Each number is 500 + 25 x the weight over its row's rms, rounded and kept within 0 to 999. Layers, rows and columns count from 0. Numbers have three digits each. The size before them is the row's rms in percent of the matrix's.

# layer 4 attention output, 128x128, rms 0.297, rows 22-127, columns 0-127
085:462504499471506493528489501490495515512497492524472492503498515501479492494490498481483494515507527514497502486481486487491511527459515496511517532495502484504480483514485520518515528513501525540480496522481519457474482529494459482509498477566515509526482494478490521509485529462485478494430521499471547495555537544448496605503490469495418494477514529517544502512468505460514503522501
094:512506505511501499503492477528498500491470506513483528501498484518536482499506477498516494510529466503505489475495494526497495505500516506499511505482513522498469454512497510523504473507500510492489476476527521491534541447463511550523471478499477509487514475444511492482555517479518493476524501538545493473496462450527530492442484529498509543468481505545591478531509418464519484511513
103:488515507482510480506511506537498507500517508519495471488486489497506499512490500511512497518491511493479523491530486501494487497476500512477477517532496505520517513501483531499488487500499505521480466534460532477495529449495459498490493464515518536561523515494492488506471468487507444513491526560442562457529516470554490543496500533546473465477438471469503506527503543539528483558466
093:496496512505485499472485474491488512514486518502513496514497518519526517489503499471473474503536508479472483506508550522500513524478506498493539494486453488479521483489484469513500530504478485493506463487531486523540510520516510470481480454491474477523484490449488509496477547542523450468513514554530463490475452502477489515517509519501516560570507515485556502512511513442445483552534
101:523511486466497481500484528483500484488506488502476474524514506487494510521481496483514481515511496485495513505508507509477522506494495496526495497497474482507510477480494497501513498514492476462496529545498554477484480526502541479496480460512534466475465504507480515515530553488527464453522537484427501449536502537453493470523511492547516463527538530490512527480509461445504467535585
089:514521499517482502514508504513479497518505517517522504483501496483497532486511491514501493474478468509500492489502502491514509515505475484497501491484514526493478499497509502517476499518497523486496474507488483478499513505569457498509503536448473497556511504515515534511474493459476494519531506507483528534537514465494415522523493494452592531488424490520473468465473519542561506522455
100:502483487523479482491501499497493490479536487518502497491512496481517507503535493507493505514490506508523475523530541484501493515527511492501495471475505506519515507510481467501526505520495507493517492496522559494475506499527517529512517445459475491478533502505500491457519458532491474495507470504530468412467540506493440469473479494557562542514517449482485509533577487525467486532512
110:509482484506519503499491507514507502502522491511512494498505517519483508507506510504501466496487515505540492492502501505519494490480472494500478511495505508473509511510495483459516481533492504509538516452454495484516509499539461530474511462488505496509477478491519503483454520471523519511486476448551562495542475484492479558481537504570501498497487563505515446482539588455559474492503
110:495514479499486479529513499491522504496515509521509509479488508488505488497494491513494510495514492470505513515492497499484515501501510489480495490507536483492495505513474485541508494498467493504476547475551545466488525510477500535482459467481483520504494509503522492478541502474489490486496567437540440458530512507490525505453536568536514498459517501497488473526537414478548528559513
084:501529488508494488482479490482486501524493501486532492506491515518507504523487499520474512515495490473514507498513503495467507512473489499495511473480509492488495493467509479484499501498488485503445541500499472529570509521494547509475507493489457527508499467512481492532498504538467473502508588466471501511453429507466489440476557504508528558464496520542491543493504514465476552532521
092:498505498508473488487499482494499496499467502504499479488512510509508485507543493505484465504522521525491503515502513506498488517482526508505506497507528490484475497508476432491476508519484503516526537474520494525500540516446481491512501487512525534493489476523495490480497481535555501495477440448509476506450489459489555565488495500515493476443525518537469515556575503547473437505490
117:478507511489509502521502474515513495514510509498519485482511504502519508516508506517511501491503532504490494515523493518533503491499478501504497498490491476486501503469492496466487482490510483542501466536485505449511546508480520481525491508492515541459489515481461486499479463459490519495437490528451512469556472430477494464542477481490492496473537524474502574511509550548584532477529
100:498512492522516512507483488509501481461493513500498475506481520527485492508500489481509497483501515511498470481479506525490489510507511526505487501526516493494489534507503503513522492486515520477486467451496486460529519483496464535526507492488517467494462483552517500497479510454531530531520485557562518527534445494531501533478456479531516470536513541506399468491500521473554494463451
083:514495502520499519494508522482507480483493481503486504517517494489491498487498494512487501510467449471491509482514453501480529502505513492512499533507500498522503520489525519482502518500491506485495518495461485528507454506459525525487506471516497502497567488540489493524515500525544519525579545482473553500527486542468517463479525494529479473496472395501445529490467507482473444495481
110:500487512526486507487496497489504520530495510487498508489508492503524512506484513512487512504507478509526472516503489482513509504505483520496509516514506490506491496499525508478495501480476499470516480462558479531551522510476462468514450503507487522512520486464527486542475503490449485502555501488572431510477448477471516534525462557500474514472474480502548463513471545499507581545490
125:496525502490501523488525503490506508500514508465513489494495503493508498517490506510495503486493508481494494509492529486531529492493516485483516496533498524496504519492491513522480497502505492501472534537511474514456548552496500533469473497480521495511475489494497482508510490508490549465485536467464471530447560420428508500439551547495516453525478523536490510528479470534503515442545
128:474487503497503502482515525505507500492452516493506493518500507508495498482486510516511501511492527503504498494506514498467500493493512538490501495528494511488473479497524517490475506498479508562491510468493503502514450494499501490565489466465528480549513473522484533499508510471474472488408509485528512483501478569511515498507424507545552440508443481547503525454483497493516529538513
079:507488515502511476528525476503526500479490506480485498487488507525505491506492489506485498496505500542491515465511492477499511477483522512511540494499500496488506496493492495538488515530492499519461506520469508472440491529451490485521483519499498539529498475535500549483498490536472515526473513513480556495544587495462592526510483514456517529495477493545463512448518488523448494471474
089:513493501511505525509498521479472508529477531488521487491534523501495546505510500482488487484493490529491474503479457491508517515493489513468478517503516498503509521455538519512530502479491512474517498507516486445486486532537458505527474527488474525522489529512449483476504535495480504484537475516504494512600503495464470529477480534488501516439480500472477575499506476429496537504515
101:534516513512508501503504494502493500494492514517519504491506494484492504474502498532492509489480506492480460503498497491513497484500502523501495481497490528507505511504533498504453519510506506417516473515482469471506559536533504485496480503456474486526525494521499524491464464518499512513576496540521502545557488426463508497513482513508562534534452477513460490451506521558472467476496
088:495503506499516509504508524484482503511488499492486478462498501510485499530507497476463526487499529492504513532472501474486488488498466545497502494523504516534511511526517484473489509516502491493499526502483484449533510528566532483532483495510509516579484477516520522509506523510464525479465545488484490492577489526470428482508450528501520490458460512508505464465514519506454527465561
102:500499476492506532515488517521476491476500488513498492478491515513517503539515486486494507485524495514505502505474482504486492512492524502517507516505510456490491510505498493510500503505500500513540499508504398463534459456491509517493489482484485527519468487459516472479507510502455524504500435523485477605535464541547484487475521492487522506473491547500527463523531489497477572497487
106:508492495528484489516508499510501472495512488490501504494492505525493503497499487508494480487485468495521499519502481505505518514528504493508511515496503517500489505511525496483493504508496522472506544461527520482509502517525536511471526538517482507483492456534481561483488469510551494538552503432531447489499487491472456451485529471453474506498504497564481515414521517528510434520434
114:516509506511496478501516498513491507483494497508491497489513524496489518516501509494481519487541470525498529500507488498504492513476522485512513510493505473476491501508477511501476504508480472447527490494524550515479530471522498511506513497542509498466474492527471475501489503489462520448562451506482464432479519461525460523478504477483437504499559544521467541551475493519496537499589
125:495496507494492487514491485492506496464495508493493500509490520505494504496499517477488494511499521495507503516517471491495496491498508508474503498504497505473508510484490511472519515496481514507506492519498514466518513486498492528477467521516503509499431499499462490525443520542506456535478480504472492470548504488525503509479513559474503489483496601487502573529464576469429507571452
086:508496483485484504497508509494507476492496490531518511516492521470484494507479490514504506493504502505520513489484533496481509518546506497525493465498503516491514502516488522527495480495516496499499547495517503499460476507489524478515505451460487545487493534508493470556500479458499499497496497413515499506474537531485482457526494469557571495440503512460503483558432473538567512485507
091:509481500488480490480480513486515500478526497504479488498492489487507475487498513485509502492492482485479506518524532497487500460490507474514537530523495495486510495524530490478498476489499503491508472485538535511493523505460501488478499501507547507493551550497538514511472533496515551489520504542506431455479507498495567520536521496476471423500514464428480451451497548475543496466501
100:528517479468500493490493504502501496486494472494450494505471479497509486497486509512520488493493486483498514515502503526484487492516511512499489527509493492509507485495513524474495497507511503483473487529527473483541531471495508539523503498541499504539509488481495473531494487496521558470504555529464462541502414502539494479455458508501432495466472496521558515514464519519490460411535
087:493492528519506506507489510500496512490499525503477462488503499517515513521515512505502512507476522527488499489491478516490486527486498515476481473544533509524504494497486486485486507459495479463525485487478510513510500522483471500478490516519552488549468459474516510459466505476476497507537450531495534520502480503489513538490537523495525396497438525538524478505557567505518571500493
095:507495525479474514509499496508508489486481488507494500526483501493504455473506500495487523527505502522488517515477501495489506520513495528512506507515522495476483489543500485482493525462492504480523466518525521467506498486475538511471536509535475488493508460504560527486486496503471482463507440537488461482521504517529512455496521449465450516470507500580519416505526530515478570526532
098:499507498498521513478506493499497496491503497491493470489486490503510491499503491494507495496497533509512475496494542485491501463514492508490521502517488511490491493489532509537528509491518516505471532538466490499483513509478547522507508529517570522560482478462526500489490508497501519495478537469461543511474511511495558434486504506452488392489447551515547469469502488479478492443505
099:492500486512512474504504483521493505505511514494506494471499492524503512484524507509473496488493514518511492489511495482516481508488516501494495488505551502508488524493530465486481493499509522510507511456479549538490498485523440515489493488516524512544499467501505547487503487572482487522490476490531530434458524469525474578469493507513489464454450495531485499433531512518427527510452
088:499506507508528492486479475473492507500495478512486502520495502491504494490487516503504499503504517496509499493492499508527518481499502491488480496483509492486528493501499512499494484485517512504445505495470516530555554554461503484470485452513495518494495493504489515556480531512519488534493549493520528497434455407433576484499533521563490530478517503477503529500451536470486500492479
093:491512513477527496490503514484485495483494500509486507517506483504483496525488506527492496525499526521499504475512504489484494492497501519485507490488469496516486518512517546504483496503488501510475484529462492522492489485499501521500478488488458464516512434513495483540489457514532477479482496519487568484499520504553514513484509549506534568569477483589479494515427496556465464536540
088:485512501486478505513503474518481503504531511511518487490506501487511493490509519520500533482463513481491490506496491516515496503498503496482490483498485522520494507501537496471495500474497523506475517488504499449513512460503502492458509481502533481465499529500520541469477448481445522563509526483548483497536479465538491493500560490519486454552511497479503466459563525561514566476429
089:491505522536508496490505485509482511482526499519515521487476511488501509511498498515498503490496520499496488481497495474523513512488514506489503482477510484501491493498515529494503472499486512511515453483488534541480539502510499522460472484511476521544534475531513485530485502460474478475498508552527510461449584438485495485454547557501508532469482473556502461507439527499557541536515
101:496503485473487504517487487510504483504492510534512502492497499515494502491488495485469502497509530480530509508506507512522501514514497502472486470520493499499494525480528504513500493492506495532480495504555479494501500508493517497502477458475461491460472476500445534556494528516531494504446547480507437513494519471500482476514497554533558537515549523543480574453415539471517484504506
092:480495506491493507499482502512501511531496484507503512540484522501502493511507497491511474515527530510498481501504473494517510499497488498501506524484472513482493511498524480482514488524475484533529507487507494521529513534524490477479509484502516428543476463497509508486516497483517445440468489497515466484504486477450464492499526501505471496582457528568507506461523477519514474581587
120:495514496488495501498491520502494495518517481522502512500491502525488515517515490504479509494476496478488516512502518525492472480500498481535485506492508532485485519478499477502513494471498520532479489508529529503526490486505521487477536479495507504507496459553477468453517518538483497552480531521479452464457456518538491494505528441495503493484464520545437548541584499461461550497435
105:489525513497511494494516485506508488505495471492478503501512474477525472495509503493486530474502531509513472494507497489522492478520477510514516504490489506520492475493515484503532471469516496493478512509486521515437506490488480510533537501486511486452486520424529486480509534465482512479486521467520522472491573476511506516517454462503513481513540524467597488510522490432561546476530
111:485495519517520508503514481491508516503474515507515510489497493495502521466497510491477496499507506509490462482482502496522515496479505494488502502503509506494479500498528498492506518492513480509470475514470502500484515504464449492491498536479516515514536502493498590492499534559485524482492525528510543490511510470504552571488522497446524484479474456518497494406507497448412520481547
100:495497508512515512508515525462511474451516486522468511508491496470487483510482513522494527505490488508501493505500480489468547487538520498521469504501473477502519519498510524492502508458514501491497528494484479535446470555508547540504524481486491499528481520493540471494497466528511507485525498461507494519460552569422496431473485455520525510521484527472498468532502500539458500481519
112:504521503507537510488497494506497508485491497489503503525500512498481505510517484482502496494497474481503488465479511488495492500488503496516509495481479522475493499470465483499528496504494500496457501507443481533492494494463483517514490536505453467516478495517465517500509544505504496529540553506491590517448521507516528514490509485447509579559452548506491562515499474423496512520476
112:531472518483498500482493479498519505498490502497495487508496494475500481486490508516487482498508472521496495489495512492493487489510504499509505499504500492504528517519532488491500498500509513417547489522495502551526507508458486479476469482494533538493502529507539534517501466500515499506608446497476516504434486512504545497526539525539524456453523500458480442439483495528511489489470
097:515501509496518483530514532497504482464496503473510493502518499486503514512496528491504520486513496501507461478528483481478496471512531478514517498498493484511517505479503508476509490490527496475493450495475527460482469482536484557522493553494533495462513541500511456493449513508487503463510529523532538461540497562538470537444489495455499451494531476424483503520489555472504515485515
087:471508503478511488471498525472480508478504506480496491489517503492494526523475486509492488495490480493510530505520512507476520502469471503499510476479496486481521517510479516492479506516480486536536456499501514512532473545524491526520485544465486534519533517492502485523496507476528451511495455544474481492465462534429444526506478511440541532426489500450514485528479515517518493573500
098:476493488524520498480492502485476485498526510492493488496539487506487524507522492488506489504498547500530459488490512493521484482507493487493496500471487479501510514486487480524482489512486488517498523482425522528509525501509521520492475522523495544453518468529477462488481533473517472506464514468553606485474486443516509470481525531493477519457558488499473513542531510476528470546511
084:505488506483517516482527501500496496516500509473520512493508508505470490483490533495529486500490509528477473520501526497486512489508475449489506494496504484462514526492530520473511493487502500479550487497510512505445507471489520496485502577468481530490461518544519522465472492485530486511516428504537482503463544517525518471530546499428519515467517570459456481463517540502485483513482
081:476515501490489492514485483508509492493524495487479495503471485514531514517522491506500471495478513491488518476483487493512500534477514501511517495520504504492493463477506500506478482509495480555480499527545508448494533489447500516517510498515481497508541460461484544482493490486534502528429548503450467503540512447478518525461495466484487501504508472553550528436502526537574463491486
081:511511530506492481529467476504529484492507513522491486486486497495486500530518482489484495494526494499458517500518473521491511476485494506540494497512508498493510518518485481535528525506481472505484496515496529461523546523435514517494468468534512513506516512537489451449521495490489499460484510518466506469553483459470572514498491504560485465491474477489440511545561452490488523536527
094:534505486506487510501486516520508485485508501508504460496508504517501519504509474486476517491520504516525487509489490514494496501530504494504497510529492491499487512499496483526519510485527479420474517526500463535521477484563492523540528486506541466516491440488483515507517505536523519503574513484489502543463473494506425486460459467506504451560480513556510533501511457479477475463515
117:518506498485495503504497491510520490494511503498492497506480506496519506487496515496521490512489463493495477493502500510502498498503518484500508509493502540474498474478513506490510467506501501487476505502502474518509492469460518505498506524527485535560478525439460493494473487436520493509550518486535519511494472518537543478487518493461463526459411548489579553491495527509592466508496
112:499500503511481499506505491522505493478476504493474509487494512478481499481507503515494521511513500506491484518514480497500488513514523511502515518495535515462521503513497478501479504500499482495487481485526469501484536479489508508533510544521500516492430527566493527467521489532460447488509490529530470510525511446510510477486464479438464494478490595456440516474542472530465521562528
090:498495477515496493480520517482476509514520515499505498486530504513511497500516509477495503494507524529492524523510505505484502515498531530473523497522512475495477494524516531521478512514502510527512552467524500540476516497510523475513472517504476501502467452498546529508446532510521513507439473470513437479460527488504502468477446559459477529524496536551502424451475542484471475479493
089:517490507498472491513488483480515487497492528542533499476509505489472478464489489492479522494517505508489500539492492513514495498508497489477491487514522482489519502491506513523494504506518498493500480510536451519529513523507551501541492464464482511486476532534555540541532506517465515530499473522519436560518446474498509445474477521513527521499537528469478460482422453495492499455470
103:473498496485516490490498520472508499488531491501487492498509480497474493497499513494484503491483516525505509471501504517496543485496499488513504522478480489500511514487523544510496513485517521535548499529443519541497519542524512548486532530510489495555497510546494489473451496498499468506450446484459590490463480502446489494458498453459491527512460516467455508469495539532506508516472
096:508499495536494515511496528502498482484510505505473500500503519517513514515489513474487512503499480520490493498487499508482507489520516506496513547514507510489476480485510504515500505510464482508522505448536498489476468497498518515533480474518514455511510476479485489553457527494464474497502443481550453515498517538489517471482428536527429461544485490565517524496430505473530539551521
096:506527523503503513480493493509513480503500516500498493499505478479506498494503496508492539477494483475492479471497522521508525524475507484485495523512512489476533497501492489509496509462496523502468503492470489559497509514520490473512449499516517499531527528491508468526497504505421498494521547492517565518420485501469443533534505569503457484487471492459516500548482494494480590518486
092:504471516531504495497500482486522503474481507506506503496496505489508489487518502520493486520507515497502464504491517508527503463510534499495488504497519511492505475487511472500489526513476492495500469445509547514502481519445525505525459483518502522481502545478500538485495483517542467514492501528595486468486484492493587435465484538534500492491502510439546523452519502519471456540481
118:498492498523501490513487479496492492501483479509502499503474509506509509512487492504490497482499506505497501485519471504491510521508504495550504503491500518480502478504476495493500510504500518490523523443488557482462500522510510498508576480496500477553485499482505489528475498513513527508491470472554519415538542534477484493504486380532500512532426525491525488512462530504482478482474
091:491514512500498528514516513515512506510521528523468506499514475513488507493506473471494529492500528485505512489481499477489496518486478483468485507470508514527507532495519502501519515483498493463501482491474488457475483511485485497466487481544496478505541506496489481522550526528440485470539497544516555530543550508496494535510537537498476523519469436504479494504476439480454575540556
093:483528514478492528491525510508508507492483517524501509502515487495520490492514523494492498510510489502505522526502510478482482493499513511467501507482503524506504481518512494492511487498517475524497489574510496469494481513504464539498479455489514495494542540500523508467453525484529469459495494505396466490535513541508499520432515557532510466497497451462503467495528532454529463521558
093:486509492494492485534506494494498506502495517511499508505490504502478509487506503495500488487489529481497493515484483491501522513496483533506470498501489509493541510484511523481503479491529530525468522510534493468478514498442519485521480454522527472504484502529479521485493504478568512542446550486500449526528548470484559478508464488568486454542494523457459538504522549481520445473460
088:488502514524508510495492497517494517516524477501479495504514488502492484519498516501475486507510504496484502494512474503492509522468500503524507529504470485500505517504492486464491518503491482535515516480500431528483502483543481500456558514539459477483506502495545475515502508554499490464464494490512503564519522506496428550520543435483439540532508494509491437510476505485472498501574
109:490503472486489506502514493539506498537509509491526494504479506501492502502487505478509505506503496506492519504484494471512471516522479493499509482495505507507487501508499501490526503494500473508524551514535452481456487444497520496445498519494532477516501514497488519508473550483464479521500469447475466563520553510586517464507564512490506468541488481523499496476474532432528552531471
107:494503498486503488507499505478508495487519482511503482484521491504518494498495510478491484510529505537504497506482488519473514490488499519503499507519539508533502497501485517469529491519468488506486511495489484487522506568493526528464541495495542529503518495465511523503489510467528429485476519500505516516529466523421515493475536444493486430435502455503521495499492536475529478591543
113:495483488506509498511514483487516481498491502482490503533515494520497498522498508496519479498474505505503486486510496487545519521553505513483519504518480494520478490514463502502508501517502517493545526492493520426496526540495517498515499509524490463466535486494505488509503485489517522533507447471510526467583502429449481437508475517488478488536540432529517478540489486516509469463440
086:527499521524490509490499472483464514505448487508507520517495501499526514488507475494483487527499493507483501524509516495523507504502493543508491479486468497472479501487492506517515487494480499440466491519526494478493517514561507488556533464479458474524516491471499536537518512515507475515559557508454443481499503476497446490507432462545550545551485488520516507486469488479510505526490
103:511495504498482504511490497498509503519507506491509500514492497478484529506498491522492518520499491528517502520499484513491500486514479487491522490502493499491519510471486481505487505491493510486487484530540501468508474484484509490482472512466476509517547544532439476497470437506502476503519491484472455472556464547509538477522498533470539533481496457427441592536512524567486500531497
092:484477522494504506493490499503491479483503524516483491484495510500504510501520496485502499481523513560506501497499493478495490545515522514490515507514500503507503489508504509506489494502526470539515458492457474539524518516509531536493460467488536502484481444507455504505490490467514513444468435544512541520472498484493486469438506545493526456501510507567496537492477500526542475467585
108:503496476501486508498489509498481504512538515487498488507496481503505513523536484484495503469488508501528491503489491500490499486493493458477508491505477503521519510497524466501514497522503509514536529508530495485509467520534484462472450517514516454545571514486505505470508538519480491521496479464503461517530489548475475511528560569452477482557464430460515492478556492452491507513471
087:504511483496498499489508494477500518531508495470518497502492504498501539526498493480510490449539485484518511514494495498503516508491486489499528447514499509502502514486478503470517483497518491511487479481511466506490468516473477468479491514504518512494489499498444539505530532506528585484498530540528472544496552502455512525512513507454543457487500532506510575458505481466485474407530
096:498511482494496527503483450509502476522480481494497489517500478502504489516510508483475480512509500510503463495496500505535509510520467510489502511515504510506520489517529513494519508521500489499442547486488474471507511508488567465513525493500539512494520504504518487482457534537549521512504533453539522516536509490495514423551506499501501461467495458479514493515517584450453432479496
094:509489504493487525498519505508520493507522510532469505491510509502477496507510491502503496516497516533512493532469497454491501482524501515513502507517486468500508541504507526511486508493520482504496484521512432488501476500465487509473500487588465553525480493532506499476529465486500486506484481497488471602507529532502559484487518474492423527468482514513445481499502457558504507492509
103:509507526508529526503505498478479490498509500505483472497504514496502504510507518511498493504504497497505518504489486491493508514525492502465465515533520515483504488518478478477517505532493509485468424434467477487496496538543503501452497503508544521495483504519486503499491462488508480500520539574553526539526511518443457458504540549517475423479510526511493500530533530526506453538490
086:480483482494494504502528519499511492459473508510486521482520497505478494465487524505485513510495489522508527509498499450482483524505541539486499486495521488479523518512471472471514499493502495511532529501456506510454485532528535485502473463546496537496517490518496566506504495529484487487515434471464543480492581527481470461526477555529491522437492481496475511471513506468457500526528
090:514508504521508510512499502527501526508533492485521458488481509494492506493476488505502499500513478519495500498501494478511512516503506489477519501555516520487503521501507520495473486501474476477516508501481511449503491504494465515455502529493530499564521532548479527574507517493476499495536478486488528484554503500481504518483539526477488442510424487476440508465405477503522536516528
086:468514528503488543477522493504513484490485504479510512498524488479471478483504504506496503504490491506486510517469499465530518504509499498477523495471526493499494530527485503514512499482511490556488475481498443517479518500541514512494479560500509532486529491563513498483501516499478491498456447494505477545492505451509470467502528556451479477468492451530403462511500481445520516508492
115:510499486515484522503507502504502504482489496479513502512517491494505505480510517526509501528478498480521494503463484491503502469489517498521513494504479494517497481496498501515487496500480506490505537491510462468499485499485508545514505555474496497453511488489475506510451446500486445540503519457519497568561497515491546517442501494434537497522551476525538535541478555554492511561458
107:496506498482507487480486509489477522502497510501531496506500529521503475490505488515506501516470516517503523493515513515487503515483483486506502465488491498455481476515525539519480480497490510520467500535475494490494450482466491507505479529456518484460470481472535485503545461513525490542464486484445543498517484569519534518509511524459550490525528559523547448494468446563507470509471
100:507491483500489497504496526474487524515497515481497506519517498518491520496493495506493513495512496525502512506495504508476508520490511497469508507501474513504504495465505505492514501500502498484532513478503527456506454539520485436508462525503492457492504476507443484495544480518489495461525447485501517481548457578462467510559496559479479531560515515508497579522497444511478506500550
092:513489498493507507491522503482496496529505487506511488491520505493509513489481497498476501515489481509487508475471516496516513517544486513516495472521537493482513520491521512517510497487499483488519501522484506493499492534491498471471533500468508534484504509451477564526518511565504471528532458481472555523503491508469491457535505442515549475442498515504514540395453469468461496526464
108:518483523503492500506497494488515509499517492498510511514511495504489485512486508472505473496485486496502516513507507499521532511458484505502498502506491472489512500514485499512503482517501523458508509484520474505494524517518440532526512482508498510516510487534560450519488558496512510506571499471482472521485489456481483602462456511514501481501510497512457415571498512442529481496463
087:500496520495513522471505505510508492515509492510486517507503482502479525501488509490513508500495486503491503512491505541525471494494523495518482517485465482539509519473506486490516498504481493495503499498464458532503487462492514499532487487561464521519527506535445483498469509501493506474512488499503514557494490482546510489467447502521422577514503437493468594516519561495492490501547
108:485512488496490494503476503513514483512490496485479469518485489488478477508508505491511505495513512509513490493514511505497497501511491509489530527504481500544507509529467517490518487503500486527461534497521522496549469477485489479516535565520535508496534475523525499482473505457500501495455531448527483454476439518499512534528464462404471464525520430504484467521488540492559507505519
093:476464476508488482503500487482508509524515493507499496503461507479509512512497502532490497483504517520513507501503490497501502505474486489503541491536486529510545487500493499474473502530498531537552502517508486526495522480500523443499494530528513512544529505472484494494512498522512531496467424507479486532472521480531495475593504516411472475505433454482533515516494494506481461476463
082:498492505477489503504524517520489490503501518510485517487511509508503484504500517511504499511485511494497508504463496474501487480536475508488484499519517501498510546525481505524496475512493476527494470477530528495441463500534505468487451470537464516460479496518533501507459488498538502490461516538535469510492581513493460476558510536547470500465541506505441452532500530509538428503505
083:503528509513499491513502483507488497492490517485477480490505504502473478475491499504505503498495490476486492498489513486518465554514504499483498504531501500497488495533509509512491519498490503484502488475490501485517517448565494501454452494546510476478500505496492503529503477467545485520553490521524503502510482469580388498484548566513445487514511495494507493495452486526534450508466
105:512500485486501495487489508514521487498526498501526496507497502523482508503494508488513508506523502504532517498497510510478473503519510484502515475480522516504505504494476492462501504492505481482490522483494529509523487479483544499424504516431518483520483498549494499518469515477481485442520511450509525486470477530546519436510568496471575514486469517514448515511489561486512530512580
104:482518510517517502500508498513486492528508508494493492480496489516473503518479498508478482495517528482477472508507529478490490472508458470489512521459500520515482518499490528491503512518493493507480487485501487516489507480498556460500489532503536492532535486526485455552493496539492498488482513527538459501489536487516551436572518519466488517522431459521465500539409513495449497501508
094:503488521495490474490475505470492496500529493511489504511508513490487494496492530482479483504488462491486512514516500533493530505488497462495494502481502511501511520517494496473510503522503499515496478489482520556555478510456517542463488458519460495478485504510516511539476529557526498536526504502513518495444428526467544485452551526558483545502481526487464466492466540461459457503471
104:489497518520510496484493526493471508485501507466505497502512508512502484514505508499495492505509497485453467510494503504484506522483497493513530514513491480481483505535507495502479529510488498521519468449478468503479456511549490532487490553444522496466534472466522474496469520512518523496470515563560508541510512550472446546478531498449542471491564483537527460506504525498459473464493
101:498483483501496485498507523513506515495519517485496496512516518496484488495505515518505524491505521501532508493510488491492514487473503493478524520478498474496509529521504497511490482490503501538502565487499531512516479512512434480489444515487483502489463492540516511544489486466479510511469503410513501452491504513456479579524526569453513542512509544491444459499456509522544523495488
096:495505488500502498499498492488508496503498510486491490495493482491477515519491465495488498506509500491515492490512493510486526490490506517493540519488543502511515536492477505524522498490499506542494520455493494497541499515469494513496523542480518512506481520518492444529582506523513476514453515458552515501503465532444510520484482479417499491437487507461473509564482409484472499526477
103:461487494511496516478489499496472519519491480519483500524506530483490503503517496533501471503508545505496489496491500495495521519483477487505479539488518513486499534488508498508457493512495493562542520509492502521466486483565513503469491454521525480523470522511502495516493472508528503490409456498501503495497560504512438493499562508561451503500445528470463508498484485556494482495521
100:490488487494498520497480491504480500509484512511519508490502505495497496474514492492484494506512515531508499488457489540498490517491512499509496469478520512518522520518516506511476503510513511509512532516477440488529514512550497497517504510486459524504494540501469512507513515499529468455482488442476558584532418507497466525490480474503521561438516488435459528484465477483503469512538
111:503489479488486490518505515492514501490521492496481505480519487516526509499498520509484533487488494485499528492507482501521510492497520475521494492493527499503468489498497495496516519489524497516532527545533506494492518514466471515485519522496497537475519442492493505518476476531448510496472491491424459503498510456461531557475524466474521494420509475609496514490479515517452553479511
085:484488522503502496503487507484503510490514488507491520505509473483490504477475524514501512481486531510497489494509464528468514479489505490507497484469514494518523516506510540480508528487542509499528469517541495528533493534524480561506482508518498539487528511468466523512474490517506527511475489534502457510497430534449472517425488519501501494449520448456546528472435542518489500441497
092:501504529514502494507500497492494503517488533509517500466473515503522495518511489502508515498504487499476488490487503502496532490496463516467499494490517521503511487480474505518493500502500498502479446452477526494457486530511517484523439513501505501525506481456526455490525508491497479509524528572544515459504529535447480471550461595480490485486472485527556459560490467495501500513464
112:501496477500505510495482492522504496485501518502479506506473506489500488509507489508502505510514491480546496486480505503507479518526502507474508505485493513523525503507480484481490500478507499490462545484493505521515514459495472496509457500547472481528508557470515506490474453527510478491507578421518524503477490486534474513536492563486465550537479461416518467486514556559483486505493
110:503482480514509493509495473511478495497505485487494492479492481498536513506490489479506504514482506520505494513498511500544489487526505498499481500512509537514485502481525524505518502495484500509523525497487512476516575487539517493477539531517495530517499514456498528534506528482494444528469475478484512515496461390529476473511532460488505493466465510497522491447428490461520505575465
123:507501508524484508495501510488499510493513477500504494539497499480499509503496514515501502531506502472497487502479493477516516471502518503510498462505469493503518501485476489461513469502483483507497478456528468508522512531487488496471547505491522459496516509513484539494535487476465454472475531529548478560492500461452551510492532438495550476559505488477476542483533507485555556565539
063:463505513504480472513481486500502493504506497506484533472477503539463537514507485512512521457488536507485506515508480470495500475508468519485474487500503527509476515501483484452511497469507480519466458537489518496525459494505524491525518490545461510507479514508503463528507460495472526519440523553456469481512526562495481449524443498513471510483450491476516489548497532543507550512500
107:499495488486545495492495507505529499517496485502511485493472491495494494520515502499498505502493522498525505469485504477509502461485495512510479506523506517527478521488512486513498503516510532461537533496454504499525533504471508474540530497484528508523559473486495456500502482492492457539526455441507544520484483458493545502535442478519508455478460424543515519525514488538504506537426
095:490511517504478495516494522519507497467482522503470507491491501510502489501492508496494533469486493482511498523527476503477490487502504477463472516481484510500477500504500493463510486460543511520503491498509511506528467508486465565535469501527524471517503480502489496477531487485456549501486529501491480453518457546500522573442492565516473487545475482525488526504549504510547550427483
100:493528521474507482516513490497500487493483486485519489511474505486500465507493517483482493512490524468501510502520481473510508511509500516498523453502505507484523488535477522498515502496498510510496446531521567487492515498483491517519504524472488509546494513506533467528504512555548495522490508540465475422510526464501486501473482509455562514494437513461517458565469502491440461518469